From a checkpoint of a small transformer trained on Wikipedia.
Size: 11 layers, width 320, 16.8M parameters.
Architecture: LayerNorm before each block, rotary positions, biases, untied embeddings, attention and MLP in parallel.
Training: a variant of Muon for these matrices, 434M tokens, 6621 steps.
Each number is 500 + 40 x the weight over the matrix's rms, rounded and kept within 0 to 999. Layers, rows and columns count from 0. Numbers have three digits each.

# up: layer 2 MLP up, 1280x320, rms 0.0917, rows 665-707, columns 0-159
# down: layer 2 MLP down (transposed), 1280x320, rms 0.0424, rows 665-706, columns 0-159
up665:479500488471490537519507498486529507527553528471560522500492518512497479436438509437450534520507482451541521493486478535518465505607484460501495512526535506516492521488522541508477591491450499547536456494553468549514470497486475514537508474554463466467457396531576428489434463524530446511470474546516506490456524409501453511551454470485536542470499461469462544516475519544487447438558508530450567506506498433518474505472516578490453512490476487534492469540497472502508519561556558
down665:581493494482488478438454493482451537476526492534488497528546526491508480537533473500530441437463561593523510545460508550487510491447472474486488467501459464462490456448569536512503473501558481474458512513491547447431499490487525545460517488496513539510463519514488499510518435512467548498527468458482494518492482561494534423480499554510513496458447452507565438465525477476456511540482546502557503498498477527515514476555591430487475500539509463470505485474477510455483488486483509
up666:589490410493532475529522482496503462512516516567507478535494437490517488520513480563475513470447504416523533556523481490488577466601414458533506500502424482481524464505470566608477475504504543455489473456462474512486536509579478537462462504465451531481498662494508532519500464499526507468546447468456434528517472419508469457564545463451522516515535497459487539483473460519509474482554482498451578496437546540490427496459550552524441491537535535481485471497442524586546415475464536
down666:520598525521569468591416551448452557533452563562447531472545493484440516501498501526463428495465495431534568577477482521554495492571463441642595528485471517527497507510523582552484477516455516556453494437480490513431602569538558565481510497494498463480541548538489469503493516543579479479567519453525464423577462466487489439402516463443494489549532483433499502511520466565499456483514515415468544540518548570583509474490519582473496537512529494557498450564482486615449537532396453
up667:498500563508474470522484419573551569464517448444463379480477513569469474462519475468502451538601555484483505565468588509464426477546466431469490474485586543484505542422468563543527460496537476496505500508552532541459442536539455442575547489504459455465489495480508513441497491432524540535524495476545506555494542573506459475547487479599516487497491466507524487481520567470542526545473457430433436563450467452409469525512411447502504499528480533474545524500547570498525489542506466
down667:483476447546522463430474501563540404551507505420493425559455531518442468405516544487504441576514464444376433470498534500587507387529452520518428535495469457534530490396531536483515587539613448534479539515592501438496503473524454398499564467515582514601537506510482467490499508429553538445487447493460406591541512499512545453481404502580482492481557547553485560506472710587546474501577480465529474478513484428486563431477559497520445458474469483435639511494574577634575532533525425
up668:543536458558548491486436490517516502436555482475506435488499506491500520482471595512476510528514472547516492496402553507496575438419498537492480430498483474508457521477462460499533495455488452445514530549499538497481517465489501463483512498494489594466437566479562488591540421501570526480473430541511551472465451489523497483454508510516498498578484534478500544534476460481534489493525536494559500463492479548567471449532526528535481459539453454541532493583499528530508504485447513
down668:461497500500429460517527528451475495549497503442510538536558473491500475490507527507508567469485469512490497496496572521496540491491469519542500455539536464515432497526453493554512589513479396549584523427502569510535506441445550541493493463440488548466474574450391483567492464459597487445438459476568521546536482527514520488487476476569561508528464491485508547464532479485552523514461529434482403463552501510499512496528505531563474476486408488492512494595493508474514531444432524
up669:528445531502466435530583446433470474514537472511525513540550534536505483454498519519502490508420513454465524410426474523492465555535502446572547559493510504543575521455493465419516510480454464541590522476574442507510471487539479507487495487501446422549517560482529530572458415474472535468498474468418464511495523474449515479468505470507462519452536504529479550541465481510501531518484451494488532542490530517469513526561448517489426504495502499470561469513473491548480567516532471
down669:510517500547450483540506496484412496468513504541424472499517511531526416475485467492572518388490473459488451495452561527500524491520583492542505481549452523458492514471483516481471520503464421588521487476498482522512539471502468506564484514502505517464507531430545406472413545469544498468548584483494525464533480555482528488526501455515521491473514528477421557520448504562431556470493462533432506537433477509524528519518441579486487411511463532490549501549543498502520510493463510
up670:519508487479591511500508495544549505502502494486556446532467503496594488514472452489534546472500492421452485505520559485493529533526506568552410505546518464495534547453530477570534584500511435487532452447519578495532414491541470450547444475467478516472475468486446473491468560490487523520470511420513478452496442486479516522574489524384465503608556511530495469437463511493473481458492516499474567500452522513597499451576508486495517501543473508525531539502493496513473538471494481
down670:446391453387462486499533488541471490511505560491526477504554406476472509519600487536515482454564522530441523522509523439477521488485508536480551501499510499466517469577479454430470444482490467447482536443493546507532603460497528503466501440580574439559528509476581458498525503524503477491526514525498488528476520553454441494433483447550485497444473600492431478554493553496490529518505500493476497512535548491472498482521491455515519534542524479579555504511530513525576472466498503
up671:482517545523468481497569422595556468441473540474524617495523464507515478548502487442486520630401563512515553468478553505451503501538475484550510503444460456403491526484486501470517547520508534543498523482450555486477509526468459529471471443530417576544475489545437446518472521467456505506545500586525473554470471507534504504489509458562475470559445525532504571550466514535515547481535593445481476507502416518475468526473492554550473437542521472566482571503443505503510474443516489
down671:478473524474445511481544453481517480357523523486484566490547418450523424487529536493567579578455491449491521550445550547499527546542535511467483472481408482410437516473501511539497504506528458548586492441450588487480527538451459572546483506529453503606473557508415511533521575572467469487579538543481464429489573494489431467482530518475471531464472516545493482466471504484540500515497504509480479458442525510530490486472560552483584468513460508509486481445464440452538487510575505
up672:579459471501515510500506466501501475449600462484488502565505583472557449465468486535504411525534489516491468575535656520492470406456478499500456483539441472551587516476457502437533464484499430531478510512520480480495449464494519393464513592443556506545453560509470551507522524532472524445540510443523451529529506497537504492454456553471501452438455603494518536555556515432478500489495445487455456428523523537495536477531498522467548529525536444555476510433441543520479516504458502
down672:477490510495508495448478427501519538455413453528475451439508485447481476450475479542533581519484484472498539502525549499540496566456487440509494508490509531500465482567521511476515487468457533545473532483489505466573481503515534536497515403546503501553541468472526407553496500475469547515500500540477518453532493484509504481521471452472496479472489549456512438567503551564530416499597485461515542484558505510424516539466447535501475573496506483534509466464551539518478512510475575
up673:477469569472554466507449603491457420442456518531510547483493593522506465486518449389505577478493496474566399431534498562495472502495515490437461474489444561461560545474479520492545513453547630576519519521460502473502522531515533461504501536532524496531506502504476416448526461428480515555558491477506443547476482476466495474538486519447485483467480523488498491494494490516479562448552460405493506531509562436493428540494525450498497454502498493481581480494459530485542590559497517
down673:484520510545504486459466530495564463468472545514515520507430516517472527511501474470505523502551520551508469446469547479499521548535473532494533454452514582498526516479531517499476514478469515535499533504508527459509441466500484504526514476499500473475478537510522522538486517463542490521547552450486494520506563525494519480513476533484471478463500454486563425452536413548425523498529517479497539485536503512522499490502519487472431493475470513453580551452502442515472508525488519
up674:465560524389513465520556508554480486545518487510546474576501501465470471508474492533474423404490498549450537405465525507511471504458472500612537556500498561476501502524469541501427473516480515507510505469550455492522529517501517503529441461432487498499528573500434575504457539474521433467454500509523482503518463549537539467492491476523507449503533578533447487467521513456503532487491485485510480491490469496498501502433484483493480553452541474452506448520472505537466452458532447
down674:538448499481466559600459490484493507519469447553499497520454515567454475475602476525490467512519468555503458518551534538560516576539437518431491480417502496513476469547490511461469522557483556487487413481486489515476603580519550505449593509519474585477519586471468540477503520460440520437450458466499444512522480504481526519445435480523487520483479499591495476456518510472492521466493471522494488519524577449509530516471434482497545491479612480371536548479473507602470509538523533
up675:472443557467464542500603528514482464526622491474511516540561478498505495537470440477456553506438599502473561461482521508556489531487427487541434487526487515473490513557488440542508450489499496506489548520450501481516464466528505516547480561411490522435476554421493500455451488437518489491479500553534527505495484462531462432483491525576531550516472515482504498483477479475473522474588560474510628454564490568474517505578522423471581533529472482536424490447516534506480485470508542
down675:441562460501480483431558511470441438490497449516433514497532431535528498489491463476496496496478513507508557496501548502519530470471423514464506518501456493501510502519485485486560475509452449512456487557481558440523481495448532463545457546474500440597482527527436455485528572479488478503494517503476494464535467516415508495469529482483530455504471457604477587485525497504420457518547534509514559470511431511506512494546476546542588513489501515514475443494480553426504506441450478
up676:497430478533498456479476491457546458525544496496447529548451594495513456509531499532441498551491466504480447511556538516470530457535499455479545553506529484497478505504467472523530507478489519411525529427439541480460483401525470441495476513505455477489477467527458517511501551470469477510468499520448507554518455482491531452519431519506522447559499574505502493484506495495516488539547625499531524609486488519488502579528556437514532493503396461460493568481377536526494587530528492
down676:446444502509523523414514542490533421468532399529492551491554497457534483522514501525500484470464473497462507541479594599615448370508558504504483544542478578529467512589420487495497552574514510472514515557460517497436465474506484482476538539568491518554525387506507440423544514502482512534494496481509478512564469495461533517456482531528431548540500448578492597457540540488521462561525479534471520487521488476481548561456516566478459492401436498456451461461421538482429475550504477
up677:482493482459495490508495476467467493480497471549489561465518442456484477486554509567520459551450491543504443471518487524506498521514517473530529557485544392521476515496463407474574524418453536526486536465517529472435516463426467554492497509529479508530458544478522528471493427431569555562459522571480503584505488468505492511503461486523514469500552502435497563494490516493475468529537478488550538497477507546496471565432539479539445492482494493521545502474503489474577515484557470
down677:542484465409472387433516449466503486527528479498545558509473519555504469469453419502507459450507429552512447491518486491536430492458556488526545464570485468444494518514486512542497527471510489537492505492511470578463564502461543494500517498435509525475521490505482490486490461471534546560523561443485553515464413489507526468508529526496512521488480534582459490466549449512523529464535460480498548443525465509482469495556436495536525440463501468493543448559524475497498494507469521
up678:485446488477520514541538506561505501490489470517508498478564438560499495529418491449492528447502572527504535455445512469533506506450505442474505483525522476446525531510566441508455463451449530505502504543467465495461501531511476499499512492494558535526483555492525594516522525498475462469386490566549579543525496540427476491482522478480541492534525497529467509519461465486492504496450485553548496511484482498517604537531549510567514506480555474488454466528401546525484414475458496
down678:459481498462459502522531483457496460552512459521523468472561449536507543489561477496465541473533525500489491460429494502460523477479494484529513542552520556491509482488538526540461453508487466500502495517448435508553525519540463440447421506419493490445455498505485472508519516517521490544564497445508532477527509472482484459528479495478455454516479536530512485526500517477489473492459461451561485536498487529484499544547540503529481506547545486510442558492498495562457502528567498
up679:534506487460544529507426487448469517530525486469573487561532531508434477502513541501451485470526426486498489573512461468461509521520466478490531458499501492529473494448490517548561515481578520469509510572524483466526549488492457480512598507472488470542455416508483562495538488541564495506531524490493528565463486485535535465472516438501500513533527513492487454558508401487502505526485504515512559559498454474394463544444554462505497451534489456493509526499452516516489568533521526
down679:434496476454573496485482461487415508450517440533535500503538512514495493501519467520504458510553481522448442507464508439522503479466501490535536435606429546502472500514483499447518525498484487527501492467490474504575511566538486537494507531482494511521543449480509517472506532513498472534418527516571503464488554506483454542464557467484517487499503465430521467543535514526500505479467525433469536497528461461410497553480507464520499507527541470514473498525491499474499540470509514
up680:528534485449589548447467569486529458546523471501428521486494487540462454468531468535503531512488456523527510472517470472494497525482479538444467520428460470570519446534488531507518476420493543467541466525450509519472503533415523440469448558502494510542577563514483492497577552470540492555535485469515537518400495491446510483513476530451531501486539478557503514552480557565509509478510462463504519520478533488446468510516490497564447555548507551506446475556500472424457492582518543
down680:538470530544582564491471618510466487553468465483545463410535546487464398538502497496522541481527513468467506536538533524425478439500491510454515518469506509508461468511386464544555522418528488488490525507451532518460466531477513456486497542493510503481458509534461456473604544480534544539453476494541531560468493428416473481464538460502439500515540454498515470444417460523566437534504521508546462511490499536565538492413555478527548591509462493503475453541484529497487540553538523
up681:492543456486493394534472494581465452506507515504529497444508554563510524540553545512508488515463461546529516529541512498407458447473451540561507493450548501549536492527544488490487497500508545498501495554465469468514479528474526472503470550518494525429489524500514509575565506469528460576496536470547488582487504488461464497464484482533550446530465488470507438538568458528483538501492532540559513456513477477431494457507474376539514445478498507434508512562464459469481535535473488
down681:473556502535540521499493575510440468489494517494530481488447532572507541533494514470514518489535461501522473472496438457451547452440524486518512476512510480522468445543529538497507533490551515448542458408493529432518493494502504452467477461499495506468456510397471526509497566457503448474534511472489528540530487511480515446530524514482625445564515542517468547512544550527529474558563499557498542504535530484478533481505506430466528460504516487455531508576407503460436484508494515
up682:471475483559498459549417460502459505449460427490454498524465530505545532572461546514520548474494534470435503552527467487497458454524472518444444492495512479527480498481467553506500514464489438503462540585528453534558511560461519483525559501457496511595479510551434451486482481551465484531485601514515587496390553511504512388536518537491465560556487547545522487534505453489501434528477468474540406503502506417559466482483479488540539539483522519475463559484552505500454541535509494
down682:518544480482502491528449482451504504503556586501557535446499500529527522512469463442487469515498510480438525528517522512535464526442480519529507521523504491591436480503486447553492576466491507510464532459474561469567537505515446532467554435516524510510503476514473491502497563521484530531489535497444447525557486547495514502519530485498549570520470481494506510576387485552532546409524486438543510494555427511507512423468450462552527569439547442499419426503608505493534478545518469
up683:537521439504536483497482496553510521443531530451497466492467509455539523506459471435461453547531448511570470539423507475474478508525504535551480457480558533522464513518513553509500460498484523577494547565579424483445520516429512514563494467532506532557475464508522523497560448524484443495495500488612634541531491528458466459522562514509457521505555534586514568490541515442502513460472448534519487467490489486501432517514475444509494468517542513512538451541449504522556456462518539
down683:521531518518505502476538476506529502526489496501529464521481497498501475506521531481485479487553497553482475496489531525468458515483527472481528495526520486481516554420530445498447468490533512472526522475528487510509498492481468530510506502493478536476443513496511514465506462489528476473520504491511507493490533493481524510524566491452499510525525471483485501567508512535447514487483466497429526447509528485493447532531499480541483469508505513547543455544477488466462432470463527
up684:522556542479554489503542508501476514479453634445458477495486516474492513519579509517497457540494506524543513475435469484426569512396458488513400436465543573460496487451482578509584498503495607470515533537533515514478482473547471467513502464529472536548500509482532544450536428511481479543482496491485410575455481493490467488462516474469487441511520543535488502525434469518537479492633540522452522578450441526444493485489562564575475513514480504453503593454546525518529555515559517
down684:478555504504517436565406502575448530496491469421511489520546531443524505484472468553567546478488540482500462513514571507421479564497468498491473556499557540481450456483446446496547509447479512461510538533484524474457540532417505522482451545512524501523487562547476532454512499465468467498509503463479420494515578458553518558458519504525505541489573475498497517394501438558494558541595578475506524407522561546501589482501546503497474502484489515485490527431482517482567544496517518
up685:424538540529543488546557548566512545495513415525504473479525423602509489516456501499527484483602443461506510451451548522466521460559504531483453451531560516549523457489431577515501446538586452551466533491471481500506543574536479487474557542476492516556434499520487509509539440526467422482451555537462542536479469535484419411578493531502497470533572451516444426521530493485524430524454430450489396575535513444454451494506484526541557517496514509552465526515583589515509479523509536
down685:492539506491493490477492459552461485522507524500539535499521518481530516523534518473547552477526517442471502475522541527490519560489506509433489453459515474537498472507516514532453442475557482479488529495503518488493559556502539517510525481436475511481496547538487447442456456459489529479501521474520522501513501477487504508558478460480444513486477490547530455443493466496470516437487553544411480466464500471515442513499504496505435485494501456510488533609563482488509540522471544
up686:499501462487522510503465501438459486539475522467591542494523514438569469524515500561452460434508560536502394489458497396543468520537503503505564498471515567527478549526448466578552475558438521514528499406486534463487471503565517469512506502525483506567479458534481488627504461530569501502480478477463446470494519474479540505430467541495499527487543552546419551495447451548496468514512503575444592452481513452451488472478467499480484423483441480481483526434465470539532525543545554
down686:507545522462506475494471511477488488544565533468407520452509451511499515535490484573479506523473519425529482515535495474529484518478542548466483470487521509514429529478528451525444531524447507518528467470519542497534447535486533542510516460530521511473506416503448459484472515438505506520498533560544534525495514477574514549523458485539471524472574533594525502501541498453558562531488528473534524450517470493501481486561459524589454511466487481532458522526509450545467492497502542
up687:497537513501438492468463583522575517451463473521455437532484466481491488545522498435493553483426494507501536457508460481550498571506558518544473589522517485462472508470515516522495507534454476496493492470500470497476469556525461486484526553486509450501513569523492524497503450536530554495462495508491522572484483423549467554463522437542486514500521543529484539525482530541515501531521493438455446481488471489578393462535503394526488543478510502495448538449486555485474473545558451
down687:510477530536441482554501544546596512462486501444510439463574494535409541520522543471590463477515546555454486464442509481516459497476525517496473513555524598434501501541574513473506504492505528522471480523515510534506468481494465553560504580511505451512519554448496547494494516524597511553488457494492510516503491517446519481526548472616508492424562545500406515538460484516537510567510492524518570503491478498524478507548497532507494464535435483473523503496441517459541534496502521
up688:567523458509493550449529531523491422480467474480470507516516498547507490533507403525467500450511445488505507440455451544476430506457474453610578430489508532514513543554507514539505499427542476379464514441489480542487425514516500555482456440520457494566487515462502436467469495554413459464497471480448528528564474399535513501580532480522598490515535460464469505475489485555467504540460562530499524543496551466483458548452557469579489541515541462564498487502544576471571439440496580
down688:478517453524438555608523479487565466438517479449533518514525528481517464501449503531480544447472461537530526502448501501524532539512572516485512496482523501551482503523568484483411476538454504509498523507534489449573511524548495535547512406486487547508499535542489492454477509507539529473500546421470486499468475467560520541537539543491464463483548495471504506444489509506502554520472499572464485578528520467537465480543505419501543435514483537542524540462558470455487483488439511
up689:456521483500463536544547487556516581530476415504533563543595472519478475478501483516432532436485573527522497497489561434512474486537549514510505535510533568472477547553532490427489480530509538459525434576552525503529569555534572413545527461477477584511427462558489548479544507518473500539533472472467518454509504479511429488504555449489473504514547451491476473408475524524516468383476541485459471546500483485542507489550536462464534494493486486494498509567403554541502491466522547
down689:488577562511588525549545496559517533492488500530529489496508476484510420534487490537449543519498492534469487411514515519510541556547539455579529483509549491467550550503474466447465519527420481522434489507529503508491480421518488501543469522487506533520515475466540492465555532396526507494465451467456518489502515524487488520504484514495481464469462487547523460434496511484475529489449529472433439459498548477525496549539515512526476495524547543487498488494450472421514520498505522
up690:468507452536544482471545502520539539475519487511461505517507539502508400421558497501599472500556591528470434509496481455528427504444452546488587524459460495512548535556438465453439457512499597591475536567490459526537459454456489499578512498463482482559459500513531488481505428561521528507526484573430504520386418525559567473442467544536462505388429457489506543532560492479545504497489482489491509550496504479501520498543515495552434551498463517494479543503512481526530562533538468
down690:476470518509497534521513601458465507518472560530501519449514487529502527492431577576442466503462516468484504461494520535471485447519498466478479482405493532498503538508491487554495488470507447468485451500487539441496518469517560452500531476522465567448469508505475468494533473513468471541465547461533528503552564482444416541450460493498477547584482501419509452457417513581540503487495552523507435468535455500550443459549519475505488509483533553498511455522516485589453553461456510
up691:536545497489449480460433560486491524542476519442524503536518447458506452456511495484491445485535501496544470535474510475483468516510525526510438513494437495565506562536426495489473487535464464484513539533520523421546484513460526481480536493515426476535512490461531419540525509535563470490511548531516469514501493568510538467549505474421481579522509535514456482524519437505386474503533560496475538463438510576548474503496565522501534476487445476521496462560535544479506539480518453
down691:465529518505407545456465435533496491499438545512438557491500466587524481465486459471435476486534515416450438528542524501558506462480512503487529531407519557443469483546464500551469452467442477490470558493537498491494543559471508527517609465534468486472509370426571431482522470512488506545513501524549528466547500575456521548550521491496559529542484481576447486521557490401468539592572433499451582452507538538474491513480545472534474476504501525505538505550544538418458475462580517
up692:497505528499412475526534453525532492511491513530536576476528476563544441508529525506513450473587476487478462477541432473488432577440522528571468483533556505562462537454543590461547458512480462450493426406475543469479491569524489479509517486481422565408558504536483486578473493492468494579520501520538524476480479521490558573509473529517417492451469509491482449524508483529467500514518532465440382436535573478487537515549505496532556476435448492476515455588447511455547442509515484
down692:489481494527454470542487518516513464583497525463476585496470535622477478536528518485469537456541545481440468508450444445533481533530500398444458605510487506496522407536430522428571462454457481491495515495492526537432462544534543510511513514535563499515491493526494538537536527511432414520500499532511540548529550533482537456508451547511476469497519515494451421558570566479458472561550428488470409495475563502571475519504484490504519493472426548498487512479465448523483500458518575
up693:478464615548567518450474460537615453510528500500505556517559530529519536513549507471461526460480547457533517547539492467520518502482520501444494460502526467457519520429496511547522552446481481415547442526550594488473460449460420517505543434463478439550497518496506470485535560539476486512468448496442576577472437505499452547530536515558466505502478487485523491506483475503484508466526479506438465505547511499491428477467493495509539507545521491590436521438529523492495608558461471
down693:470507469582500486413521472511500474469525496470535532470492547480509436482478430521531481497553540511517531557490581476524511507470589470566505469460459533517543470491510526558539511528480501553500480527489492472590500487480474483505516484461525524548480541587548509525511536471467560459548532507424557517517467484576538413537473457418526475474528586468523459457567455513532489513533498552469458522546539530526409452549529455466492506460504509544538512468438415507519517469479476
up694:449548566510514425439438479496464524521472573525462446535494463524441468500569515537486562468514516500489440544495491456477481498463483499519444536463546478478518473495513466503438519515501546567517505534498478477601602487481500451458501409455514492484502536484501487569496512441485507472443509493478488480461518466555564488449538522509470481493488482450538478526512492465517519570497512515557483531594499466479562504520477470535482521465493567554505498548430497461456399603484446
down694:403612525463493494528453388492499460436509571501401469546485463557424496558509544499458499511512518453502529488477540456499504484466488538513547494459615492483512582447516527546466522535515548506436568465402534460445513468494437478544438405508496525488469477515453474509471493394447493491523517525520491498509576445462490553495536516570503484556537514521518413466489487535504543489455458465528510508493457433516556515480460520636520525446503480480509529522490489473517509518571439
up695:477539501486534551416548575484517479512537481497505503476523503481463431513484501473470521516428545533458498429454504498507507509536470531490494442378487517469489504515513493531597477498428519388489508508441519517482454470456453449502371481506500498505544556474482481478473433499523543623573463488508545516520483502512450483458501539443432517552452485522487562466431529540479498446508458487491547472448507493424508459478486561462502486500491524445420492467449479510494534503529429
down695:493516519448497536458450507541547487510433573518566469454507555499466514534486524447534508524521491456481430418487549483510499529518527558444479482503523470490474464496507506524572509501491464537478563498554549494432526465453477450437509508531546491559501485478475586452492520506492469532428516496426549605406512510524547481489470553466561491537472479551481442530508510459521528518498459509500540509456532527507451551418488502515507477542467485590530509427522445503484430597442426
up696:457537508575506535529599497538462526494580476460531475432500498462503500516486479561512480482516561560508489488452491494515521465477503544453440529428505467456446519490457513520513475475459560523491520507499486490512510530521488420518530547479578540503447516422432525479518491466504423546501468464522458518406518527539466506553536508479456485487560539484447491540499534516486503455466410486475483537450549454452516403513493496523544528547527528499530530479498544462478541564489505
down696:427503501510474465505522527490525520520457522489523524582509439577574550466474556481448500478499463507432532519499550518554523495473570420506471489439525471428506467457489500507553385483470473458460529508428463609518499470449478456484552560503483518481471594530462513491412461568470493506532490463511443564466560506522439492460475499532461495536475541491517496520483507493521472548491455435438517536559550527469521513477464500475539526526484506456471491452503510396459512516488534
up697:417507506536465493567470510541484578455512412554485498569474440459516534450411478558533460473520513450463477553509392435519497429517474479516460435467551491546493494446463481450538477459563522532392479488442446545495519519529529546454596470571491516442439476444494490431544502510429582472492534511552631608449532532462499455545515478481545498490508506556511527521550420511506513473480640511501545518513533406473558515485486484482509443503467525430525470517512589490583518523536471
down697:478460521499451502474421489500519477506483519489471528558519461465478560524482500488503455511468485552424511498443477445530517474547471609521480530545440507605526537532446491531438474452487432437518454427493535481556522476526520506535537485462453468470487511497512550588507481505561521473578470487489492570482512472450556433545529514459531544439453493548520481556457435538452410571468517495500484481413490445481513516496465574482481491517513547526535512492512528508521465482483453
up698:514521479487548499493536419437486422497578497505510511520520501484491524543478436566519488492511540582516511418490484489505525473487538451556489468508408524494483514463477509504445554537525478471548506536558479559500509499544553494499487540493521468529488512485457509473489561494435417451501472407474526506557528473537463420454546498489457462493520463457436533522445574525503526403507506625509521559459458502440463582538487482592588493518558522565499573441424542413526495512476571
down698:489608500491531514520524489476511495486543512536522508530545468495518507473477488538580541488551560509533524413600470448560497503492521486555498500476488542505430508473452471537449491447524496485510476502517450498517480585563540554503506563443543491530501538445499478511531510498467467519506501512446517402549503551518512505496535509496463469528442486444546556461491547627470456449488523531521527502503485512486482495543503447499512511453510492515460480403526552461542519511542503
up699:640491525410556532524457466519534490462547425496501418556514584467534514505445504515460439509549513528519505474463434533495489529487426506490522454505520460462514485532503466516520433624498531427532517538487559423560466498524518478516472484458519502614583439520415496518477475532562530439572524596509509563500418457519541552419493395504476480465520446466524502581455535530464512494526563477490524456459506514490505476515502529541529501517476445500498488425458485490465462484555551
down699:540498535478543552541484476523466464452406470454533462465476514594573535493538602562462502480562575519452497521481519489534425521553420605446464468589461541524549496511506476554556483586562484602479433519569484507545475542453543459452474571414491522506512312492467489552514536576456517435439515523580536520427583523486501599534541455502474558486509484486452518459512503506524528477420465489581456501595497544491474530562524563590326550426503521501496423563520480456471506527514509
up700:529487558486404472467485458533487545492508475526465501535442504484490472512494528431442462439550533483495454525520518461549458453507507482612531473481500530507448479578517533468471488482469482596441502492570442480506505490500487504475500509571517509478523530508536480568471491438471459593554530498462468467511471533518551562510482523430516478439562502471419493486518473514489468564471465474547413530468543470479499540504412553509451508523570498485446497498524483510541448575548536
down700:521521555454508443532454477448512478508481477539508534508456503553501417573426528465407492492518506505485529494470549492544517531518505514480540507514488509498550488511434493484477470532411539557474527540549516467483540486468486513430521557530513500525506554496540521450453469462477508554549456477526547539520475544505510549493473508535525505496512502546453552432545565446520446503510516508476437521507466509503529514559556527432521471490552487539465501478530494436553459536493548
up701:553518497489483554508460480457504584515447453439497524478529557490510557559527505482538515472465505552508486426512442455544508497526471491537496457481477440516510534557505501512550554458570520455523423479471577497530519528542485525462519469428423507553535535503559503550454468497466587463519506549461525522561454432436461548500453483525500506375501541511498455577469570572533408493574523435478467504530538481481473514509541461515504405553419490513504466447535456483472487541485521
down701:467497476467472543490464489558478475510520520504505475524521547503518497546536479535461491534465525429478491534514469529528469487520507492502473439480489472505489530503511470480535460545515464524557475485479494510470521520536511511499482510575499500538488544527505513561522520488519526518466515532523470543506511540520503477469473526521487541545444467499460558508456498513475472509447486502536456538490464495510525475449532423513512537430523558529478485508469499481541455513430529
up702:469508488477484535508467446430457491487487506526499541562524484529455524499514500483496476511518489474501471474464531522472497454531493543567483498492428491511441542536469550476581548480526417461453508387502404494492489536465487525472565396578542561592433457527555401499492509523531484492428561478417509476476496527511443494535506406431522533457492559522497544526525472489539492416468487458525520447579508481542509521486447500580515538516482497534502506538542511538498490484518503
down702:446528505505521474602496479495436492424523453459535466448556564478515491489476551478427433536448474509469526531511573518462480492496493494480525515504542505508545492434557512480504535514525490440479439523465476457611466555555512515457506475543493537550506537560530492514478476475481519515521495491480529461466505490483513554468533488441453512470484520524476514510365502537457432532462541462457476507482487485555528477517531499427503457512552585491455468531477498492496500475516472
up703:541541502439483486514457476464535464492494501487496426534492482495559481486583552437486451508489532503545463480504450463537420454502525454575520444475580466527570529503547523539424456461496464557566478431514447471505457521496517489465471487511459446569520509574470541510565482494436498502520489501532414477482483472468539471521488440504550572531562487509495567464509535498500506495504484515495448515505419489490450477429535473519497517486470527509566451510449517440490571523439475
down703:512545512445509583546489457467535483557448528516521465551479482459484496452507557505473438522452594433568462513530506505574435510573547551477503465506543464462478494493562510516430452443480431491476587497546437521480480502496545536582507460562453554514467543495451600521582556463416517482510451406513424447503518505478473462567473459480504512440470479487520485410482497528518540450492498531443459484476505509472460519444533483593535528596498551460557366488480513479498541536435513
up704:466481521484568516450457467512450404498484522560491483505543594502593524514571456538441566468461461567486528409500555589454502461459497497562516519492557543552544481510466545452524453450480533450552456487544376521445515521568514455536458527443509473485575519508548534441511551521494497501550513512550524434389497464517554545440515447475446506494547487435473526486515542446471462474516526567395500491509467539497507500502523502483451519531514448407495497554537531489508573504535561
down704:442450520442551508476511479427505551481524533474425403548534546423589482503586454511453490553490434449513573494536492528512504557544525501472539583517536407562557399442478523478578517532495498469476472507488400462546553481564512513585498505420513472475524573490531502556495508491468512533461396501513505452513510538482500471507516502503435548525487502458497495367423562450486539510538476557447524533504537468519539413443517537418391618541601476468574493581528616467477490561513417
up705:515472470529476543506519446557563497476512471484469456611538462502557575493488524507607508584581556538462535513478524522530526469470481609531584430462473450483509511418614440528607489521486411425487434404506549546484444556510468487482476477511548437586559494512421496553449538622545498529443547565564500517492547528537544500533440468481553553545502569571549484602542478463433514470596509540519524462584428572535402557463474454504430468509525448596419500526547490573474491524438421
down705:539521443548455488551500477538553547541401494567465491461479533502580526507501541523586381528546603646530550532435521463488526598583402496432587464590412543492502442454475508466576490450623475466498485432508569499552475522534551486457451417528527461504574609529415560500410520540501486560392448497497545585355526531581554556542496536461478556480584496547504467581527402462480589441579529497499481577491487588535498585520458365487414478490542440536530545535564500550444448580459434
up706:558515533571534527572462492623562477514440486466440417545517552500456497507545564492429523461489503526461466437535446473493397446516447519384476496494487424438500528485475623511532539438490512582473536566552445463413545521387491526520568523563474531425480553476461573437487597536466517469493466393528520390441456455513525552501536491545504513505494568539438496546485442534535595413499520498402571473517541511519593506529480559439523539473495490547460548401492543497499487465489540
down706:533465568502476539530520495553471498458478504525456443560462516492452535510505530457512528446499401540507545467513457508477461545394537458477570487511511462423526499499441545475517510545510512517482542535547529492506552475439491453540570553488494490575450591506515511527433524488522540439482522473498532502442555427517499541501483486497497479511562527558555501512521494553466540416451485533479487492567539540487492495574515461484465553500508533471431569474528520524540504515497475
up707:506483440506447498485481522545498564489483560539518547519524463556521443488471513503425476493437494477544484500501451541482507466520471520565506441496528530502521501533507513453530462525466553498464421486517465519463462513544517453474544497556519474528481536473467532585541503539496512487551499480518591445493568509453444495474501500518489502521464512486500460567465470434524504486549562429521490443474524450490504547560486434477535495408479517440453525520407548504521453515476458